python train.py --n_head=8 --d_mlp=1024 --positions="rope" --rope_fraction=0.5 --attn_scale=0.125 --init_std_up=0.0436 --weight_decay=0.0 --lr_head=0.00582 --decay_fraction=1.0
Each number is 128 + 32 x the weight over its row's rms, rounded and kept within 0 to 255. Layers, rows and columns count from 0. Numbers have three digits each. The size before them is the row's rms in percent of the matrix's.

# k: layer 4 attention key, 512x512, rms 0.0305, rows 440-447, columns 256-383
# q: layer 4 attention query, 512x512, rms 0.0306, rows 441-447, columns 256-383
# v: layer 4 attention value, 512x512, rms 0.0305, rows 384-400, columns 256-383
# o: layer 4 attention output (transposed), 512x512, rms 0.0378, rows 384-400, columns 256-383
k440 108:172110125152075147148130131121107096092105165132140133121189135089127148165175143103147092183140111165123119083147096048126071077090125092159184072149122101080114130130143146068112099134160148127074175126111116163129162137103111117138122178165071089145112127144156162143117120125150157119107085106119067110139092201067133115155042144106091137163159126118111134095142149132123134147111
q441 112:132205075113153136136130134127087111150093076097094143188092115066125130154178074185150114110116084078143048091147073162109145093156076125077141166138072102065125153129138158139124086147125130113126179113118164164120149182123151104156056149078082158138117053085123145159122110148103130200113086213175081141159115113099094184169100077111162154128111135167089160162132157129067111155085
k441 107:082116167131083143165124102109094134108179167106228125141136117143077118114122142124157142126127140131134107116144146091132127149125134147118107112132138202121165181168126096109132156086152096064126111111185158100086154122136203137090112125119190140180172150139116093160111188108076091080158159113077097104112147156163143098066150130140137167103094162157137123119099136050104135141119
q442 112:137152141112154128120130114118189195090117186129132130117144089162226159134102110154112121087083103120172120131138156140111162213098083159099128154131122197080120112086115100118099190117117112147143093136174132070188092105131088153148099182143170133100137144099099081113110151122062171094126154131137204159151167133141133147116159066116141156138128051160088179095074131131107087135110
k442 099:078102106086115084107120121141110087128136114160139166148129164143052098165168167090112094129187078195116169170101137148136155138152149097134093106122173209143126126109115147115164085138135144124123046082151141128099118136131094104083161139157145202082106183122110080146116000116176128174154120096101117143132176134093109160255139169126092121061085153178168114131127141175116128139110
q443 109:133105122188119158097096102130186117127144127150144114127120127119161163112061098125109083087084114223184113134115130116174173183167118175128131095065162128072120105148098104238111153129108070143143139173094166131148067131079160156100085131103120153114118104132077094160152116112093148145126109102165126120118126129121088152125193146113139116146076146168069181126128109118142160120066
k443 106:111121117078187100109113128107138169149170056124111147120156149119116080083167168164115117037157081112186147129091113157175151169106175175137082111088146131114104113122130167208176141159122091131114122159149140059104056152154137146072088134134122191114133136137149082110150056124093123139120166117122131102130147077149048093154151146139156151080048171140162166100130104113154118093090
q444 098:127061102105138150098107125141210130104151107142099108159180123116055110157147115187103064101153119140075156069137097151127142100166104115126085080156085131120100100188119132130128160092115173161141102116143140093116092126132069110133100069181142157098130146119140126122105123138115164080064093152141062181094150053162075056150144132147169129125173086098129098118127131174151132135152
k444 091:165129191176144117143110094155121135124161148106144153085074123127096128113096111136039157137148165139164116107072108090113162132190100106166200161087121170143105156139145089121109155133143120112113154095119069120096201132122137093097138146111117109170169140194109115131123255134131116127122181113082164122182080142117153136020113114120150133101151151126175112159150139091147069087131
q445 110:096098179076176140074087188114120121157180121108170078123105105125216118134112135096143163127127156145193169096077118143139099065139128127156098135115128183164112095128171063147110146142068112161131080170095128144156150102126099121102172140109140152153149118179142074180179134125102138160097161150139102147129133191088109113120140148142104166105179132163196160076108212147110090113152
k445 109:138143130113129136126104082146135157067123165185084161125085103139078172137183133075158104114139099148107095104158130169065152198120144153131128137150140186066155123086112074165134119129148140118160094137116181139136175121107093092153151148147125159099080176122111167119112146045148077094144137121079166159134109100080117156114135092211087143117118143133038176124137088121146092099086
q446 103:146166191126085127154172114103130127101106109094169144169137097185165113179166152120147086129145166042117038118148148112160141119099109130189182128124154144126167140151129087181077100149124111138127119071124206149112108125156142186171143105107089128144092135167123115133178167124137169112105164119156148147161088175093118109123112082110104104105219102126124106103157131151086133166182
k446 104:169123094113096155144105117123099123128124143155217160145170117095109134102205101144098108219117057176083113111136111043149077132119155125174191104150104134135120125132101129111156121075134146149096137097148156135127161119080095104166104151105076106111100099116130167146028076088194133127160053137122136129118154147136136102137112165136098111108090096108086122150118177139083135163127
q447 104:174084081138134161145178104077114090157141132089105095087085093129113129097154148128116049151156158128175095081137148140130168116096117145074171127107136113160107087139115129087119138198122116143201173088088137152114111159123115130132105160088069106177145086102153197098097146159177136204126144104122083128154123147163105141132131125077163157162116147101149153143134085098134119154178
k447 098:162086108113106122160115109124165123101112125131117117185167187068162121143121249132107167126101087071180150128059102073164093167123198140154125154118110126162125111163120168148172114134155161105098171165125093122140122143105112131156115137102122080151185090153172098141188000111096137099145100112137101109129037106164106101192078105176166089153142189092120087119148171132142172114137
v384 103:128143163141142130152169148116130118182108157096159128111128111095194112107152084189116063120054136160144136111045119194194147102081158079119072097087143106095083124161120119137155096115176126122141175091112176172182186119141133109108115118213096140147149151161143152161150118164133105087134077073101139208125161090099156122123096140152127186095147180076084102124103112099131113140169
o384 101:159066148135099099102112126130113167146138172134152121140115120128144155146172148103160119099180120163114181168098112128146185180109164134127121116092157143062128127155186082167119130135092182099114107166129120073161146088147113076168122127104109120148154099173100139132165011123139169131148084114113153135075164074078104161089096122171124118101144121135122106136122151114187143135103
v385 102:158154128168109161113142119098105114107095079113130127127132161136122116078135095159123171058149116109130130160146124156170115098103080119146075140076104207152127085124120149170160197131130104127084128151183129096074162090093126163134084139186163134137146126130154092142184157168120136125153106099124186164186119107115101111131104138131134117150176124104207147080102132117092122128102
o385 102:077114100132192080135115130087133076186141185152143094054138087078182080097126117134115118097160168115115127126091153142085104108086107141122099158110108123130143050155125141156117104102104118104055179169112115113131124103093084160142081133171053143123176096139177097108117123132106082177147112206101119109128150133132077129140119118106117127073094117152201151100164163097156133122123
v386 098:094102123126179091084094181137127186131133148131118081170092152131105066144164133110079098189103130087153079108104100185119049215112128124090139123146126092090049087152065120078126150087165137113148139106101100134107097166173106145116120081136127099125110122117136150134137107140105099106098110142190108158183116154110148213119120093126134180106145097109078183119113126116084083056129
o386 096:147101132127142131099139117151095117143093137102207116141119180149118135112137138143184144106117105109163221132131143125118112178086151112103141077113170099132155167083147143134119123163159162109133166094122098116157123151185104150116134134117123103151129135105062113168108074101122094073126117061156152140151138134061113142130134099176134167207134141131091098139057120163097096136117
v387 099:090133125137123118105121105137147207077117112118139131139143162092091127068151128172146123125131150116123120137125143132135199119118090143180091111131160133127192073092088087097098144111119088115110136157183163101149087064150171111112112109086149106115122188119162202156135101179120088111108148146128144173114112095141128127130110129081108119111134139102111137112109167137179137096118
o387 099:100104109076138103127074074121143133150124091172132098085099058132112136105120201108160095195146173058132117046079077170112151085118184161140087151102144104135165125145133085125103110106095113138100168177118162071111105125136147105099131105107123126148138092080193202110093115089150095131134095134083155129130111112160093155145066109150089126135126111126131168152135194100114147089149
v388 108:114147133143155134077125104141136185122138182106144154170099128150061082140095100069158136109135186084078095137138119183121172188112140163114089161144161101114103184159118087106113185103127105141137145101073129168131125113118113121160148178156137143133159177147148117109147119084159103164120108153147168158140144074145102156131104130096105198114108118126101090099147172143093093169138
o388 106:136101119113185131087125143142090120150147139143086149137089138152124165122115103156172166115167201134138173148076121142206074103127165177159108077116093111123136214098146088081160150154123095131130070099058119116079098101162106084100145170135111151171096120117082133104142092088098153105142141058130158153151109195100135165212135124133132090140142184134142130117160148074053111130122
v389 102:142115151077144125090115165154136130107125076134156115099120119124173098117194175115116101128114099111098123116128107157140057131167129121141211123159170096113132141173102128123125166139110151158058074124129149133152145137105147147168179101164143179097124099099151170109143138112148117167112087128185060082084108129109066161130157130144090113070130107127054149073126111128147106063119
o389 100:126077109101101137089081112147142119143128102085167141174135123135133114152101068158159111108090091120123138120149116114143150109161121097116142133070150149136098105062155179149071103110106151109096135152106146183098122110087167124080163126132093131155103132109098084138131229050142131117122069106177112122102109093088120117027118102186149163151102146103147138083146099131151159154111
v390 102:101094132120128085133133123139133090165084076152118143138129128174162141129180149090151173169137152109133125081094127169151153126113160152085145174134191062110121094101118155131146105091142136071166108141073144122124107097147120082120135085127121106106176110131125128093098119124164106167149081105103109115052170146163145192108153237071112217112139136129120115129133127171098127105087
o390 105:096098159148085154141143143135106161115082068111145110150133126178147151087112133101191168144135096090211159145159096135146167094172139184096114130169143141177163149105131101134098165175112139179153133107082079148112147119180086174093150087110203169130125106116110169111079157162122139101171126053128122118132104128114133151142115097146067146116118179084102164091096122135102157176145
v391 101:120174167161071151145153062145135067133155122138136180133068150102151118164108092134181145119120138103116131126077155145127148079126169105127168134083110069071151094146197131153146084062160151083187059168158138062181102126149151198156078160180154108096107097195082138153160124127132104168120145161183115130118129147149122109128113141128124112105151115115073112099152126119104163149112
o391 100:116136168104110124170080120145167115224113109146150161079095127147126078090124121082139107119177186129108107097173146124120163162143132126174087161095116101138204178181168104107095185091106189085198154137148157097111109105055095015083085108183129149103118147125083110093073068111139125163144140124132138163117145108140140149142121153114153131118135121164079166120188105105135141143140
v392 097:128079173123157172172104133170118129205150160120137113091115124187085157151138130181156053176091144165122142082140043189106120129102159087127139102129117103149112098066086123131087141150122103147098113050191165109028123097134118098178171131098043097168129157178117131140146119178137133116092136094104122089127178113135180162141122107113136140139143146097145144167086146091044167123152
o392 099:129066171100099157137147118160106183044135109113204098070111112155179140145120102155115134163118096105131100135133137193106117163101178161100155122169163154144102066092172176107147120125134114075146160070121120170068190140153112118158140105133123117119120130180130156077114028172122090142125107136142100167187135168158127106207107133142116163111143145097092147098076156174123078147128
v393 101:174132098135091115115113133169092155119113143149103126090153091139121175151118124035108102132136153162127112141103121173105049160086089164074145168134089111112138097139092119165130153066230122099143148088101138083201188153117101087114110108081094168146115152124083139130134140146127091151162133148116119125113150133060127111147173099120086149127086096112088104121151084109016136149146
o393 101:180157134155150130143180138118115144127085153178112189198134196137101148151172142114180099114098127140122159199152122111094122158122075121073142145150169118110133139154078148153065110084204182114147102142119112145123177081131104109119120110128132111117124158145133105161126100213123182073196158064124115130071139122067151081177183170154103069098141113136179112071145109101137067090074
v394 112:077122131157109055118127097154133125148136129097123145116149148118180073141107105119172163098151101138134137095085121119151133066078063066108148143108138078100149141137083139148182179157071116183153087122155151109111081120145106213119097118141158101121156109167135125126124140143095116141085108155103165138122053115148165108120126139152137192119105113167115124139143106093092112144105
o394 109:148089165215116079150128112132138131161097215081132075061117099115126119207164144125121143106116136136116133121092174112090100184123087104118106134151149084103152094161097090170164195186124127114144109139110145131162117133147069146146069119109122085136147120168136107176083127204152114160147191067126120157087134143080118145071180123136115155122113123127110135165160144168098103153133
v395 097:113138143120184084112150135122119173134141124207106098165146038107070109082115088142104157082143116176171143062123138125168189108112134173161174092146123087111234134154125128124147138127118121140098121174116100113075145121146167133113076158140127131137129085113170148094108133107073162092141155113131159137135113176141089139122115161183120115159088137191105157115148137035184144177087
o395 099:134097174086206175109106091132124094098161136142140140123154090178108082157132084139113129129166133108106141122103152126119169154107087138117161175112090076153133097143148129125153149123074115139110097170170142091154106095140187169148123114086107108147142132135188184112144065062093165178103153198080188143119112137175116167125141157132168185126117145140120142168102151170160105123082
v396 109:059145088145098111117141137122095043117084161144121110053137149137153112136092127129141168146139162161039066085156123142113147084131097160127137138123137093106160116118074160148165174124094141155150096101159162137123119150158105113148145172077173187145142187156132133085133132141123138162114057171062067095145164103169111193123161163053116130148149169159100102153098143101131113101131
o396 107:094194117185086084091088119166135112115135116050159124044029089158095161106076125176119157120157120114159088129179080144099100096074171139144096109137159133139148125132113113104105149137132098106178150050100106183131123150102128155103119132107136182136104156177106139142132079166137096129111150074149084137098140122104119090128156143077085133117101133177150201115075133150118138163208
v397 099:197176125134053082163079075139079119126144146146199193115092154071104165102137104116109105105083146193150148131074171104131162078085109116148076125100112102103113143127150098138148130106133100134168140136189185132111155069139125062067139093148105152104133146114141162107173132134139155119086145140088169163113113130126105121132160144125076140161141151123145148131097114152083126082122
o397 100:127128105112135123101132142148092117104129186154126110106145158091068129173141128056111159148120169161118141150079086147130142134082138141098138122141097132099102088166143121126186151086105131129111078121146169163169121143068102133073119140165137124129170134176175114121115106130186126137159179102176163165109105082124136162150151140108046139099085156139161142103143236145170161159180
v398 101:161179162167188111045127111127158118126119133117177084168215079111118191102164106146140148132128146101084131142176130163140161107136097138171125065132111129079142150098057114166115085104084100113154134117147114097131164061178159112064063133188131112126142099103175124130097132076134166136169098036180138145131084110116083138136087069114146144082118109111166199081078094117145190108124
o398 103:144181168110146133157108078130126146129113191167044103157179149134183129109113078074159117149137136132093162092131075120109112142195062126145140139151155110146111117065193105102162118074041106106112122199123126125206098116133174142102184116148078145196132098072175140111122139083125135119111119169120122172148164051160160111155086094127182209107169108110158188178105121103151164143164
v399 102:154090150129092154112089144149091110171119143155179106110118106091157095153102098138071090105137139095075157100223140066167110137159129143120192130186129151146150173118177119112142146149066133174142087135116128103102111157156138086173166135085096207139100123112168095124084132098178099111076140118094161071118183136102095155130136109126132058139120130120110172143116114104158095146138
o399 105:093149081182120153153142159132173059116205122104173120079084093177127124158037111127122098114119120102123112097153109146125136124156096120099141144109145160167159095101173154142136111121095067167101108146099148158112094141126156178119182113088102142125079089077153090146120220085142134084102104165095075161182097100164164131105090092133165142157156150170103097149065122162162147059161
v400 095:136075167169103122113194067153074116157160114102117171168181177080096142111083108144143138098173152177119125134101177119112203091103096105162112147081163138114176110057130092106157108108136088082158132132133136138169111151136137099123130130179148114142116130150105115133116104194114089111107144156053127187155115168093155082113100152096077154108163119176137172148133145110133140141120
o400 098:135098170165145066062088124138140101158103138108054126136116120092142149137183120084153118172178182193126096124134111120148207116128175141152126168142140157131158128139121082120127142178231137108165099118143131089133120186165083152133115131153121100132119120102038151144089085148141126156192153093063164121077154130140112111126108135098118100060139115109146164120147127172113077112116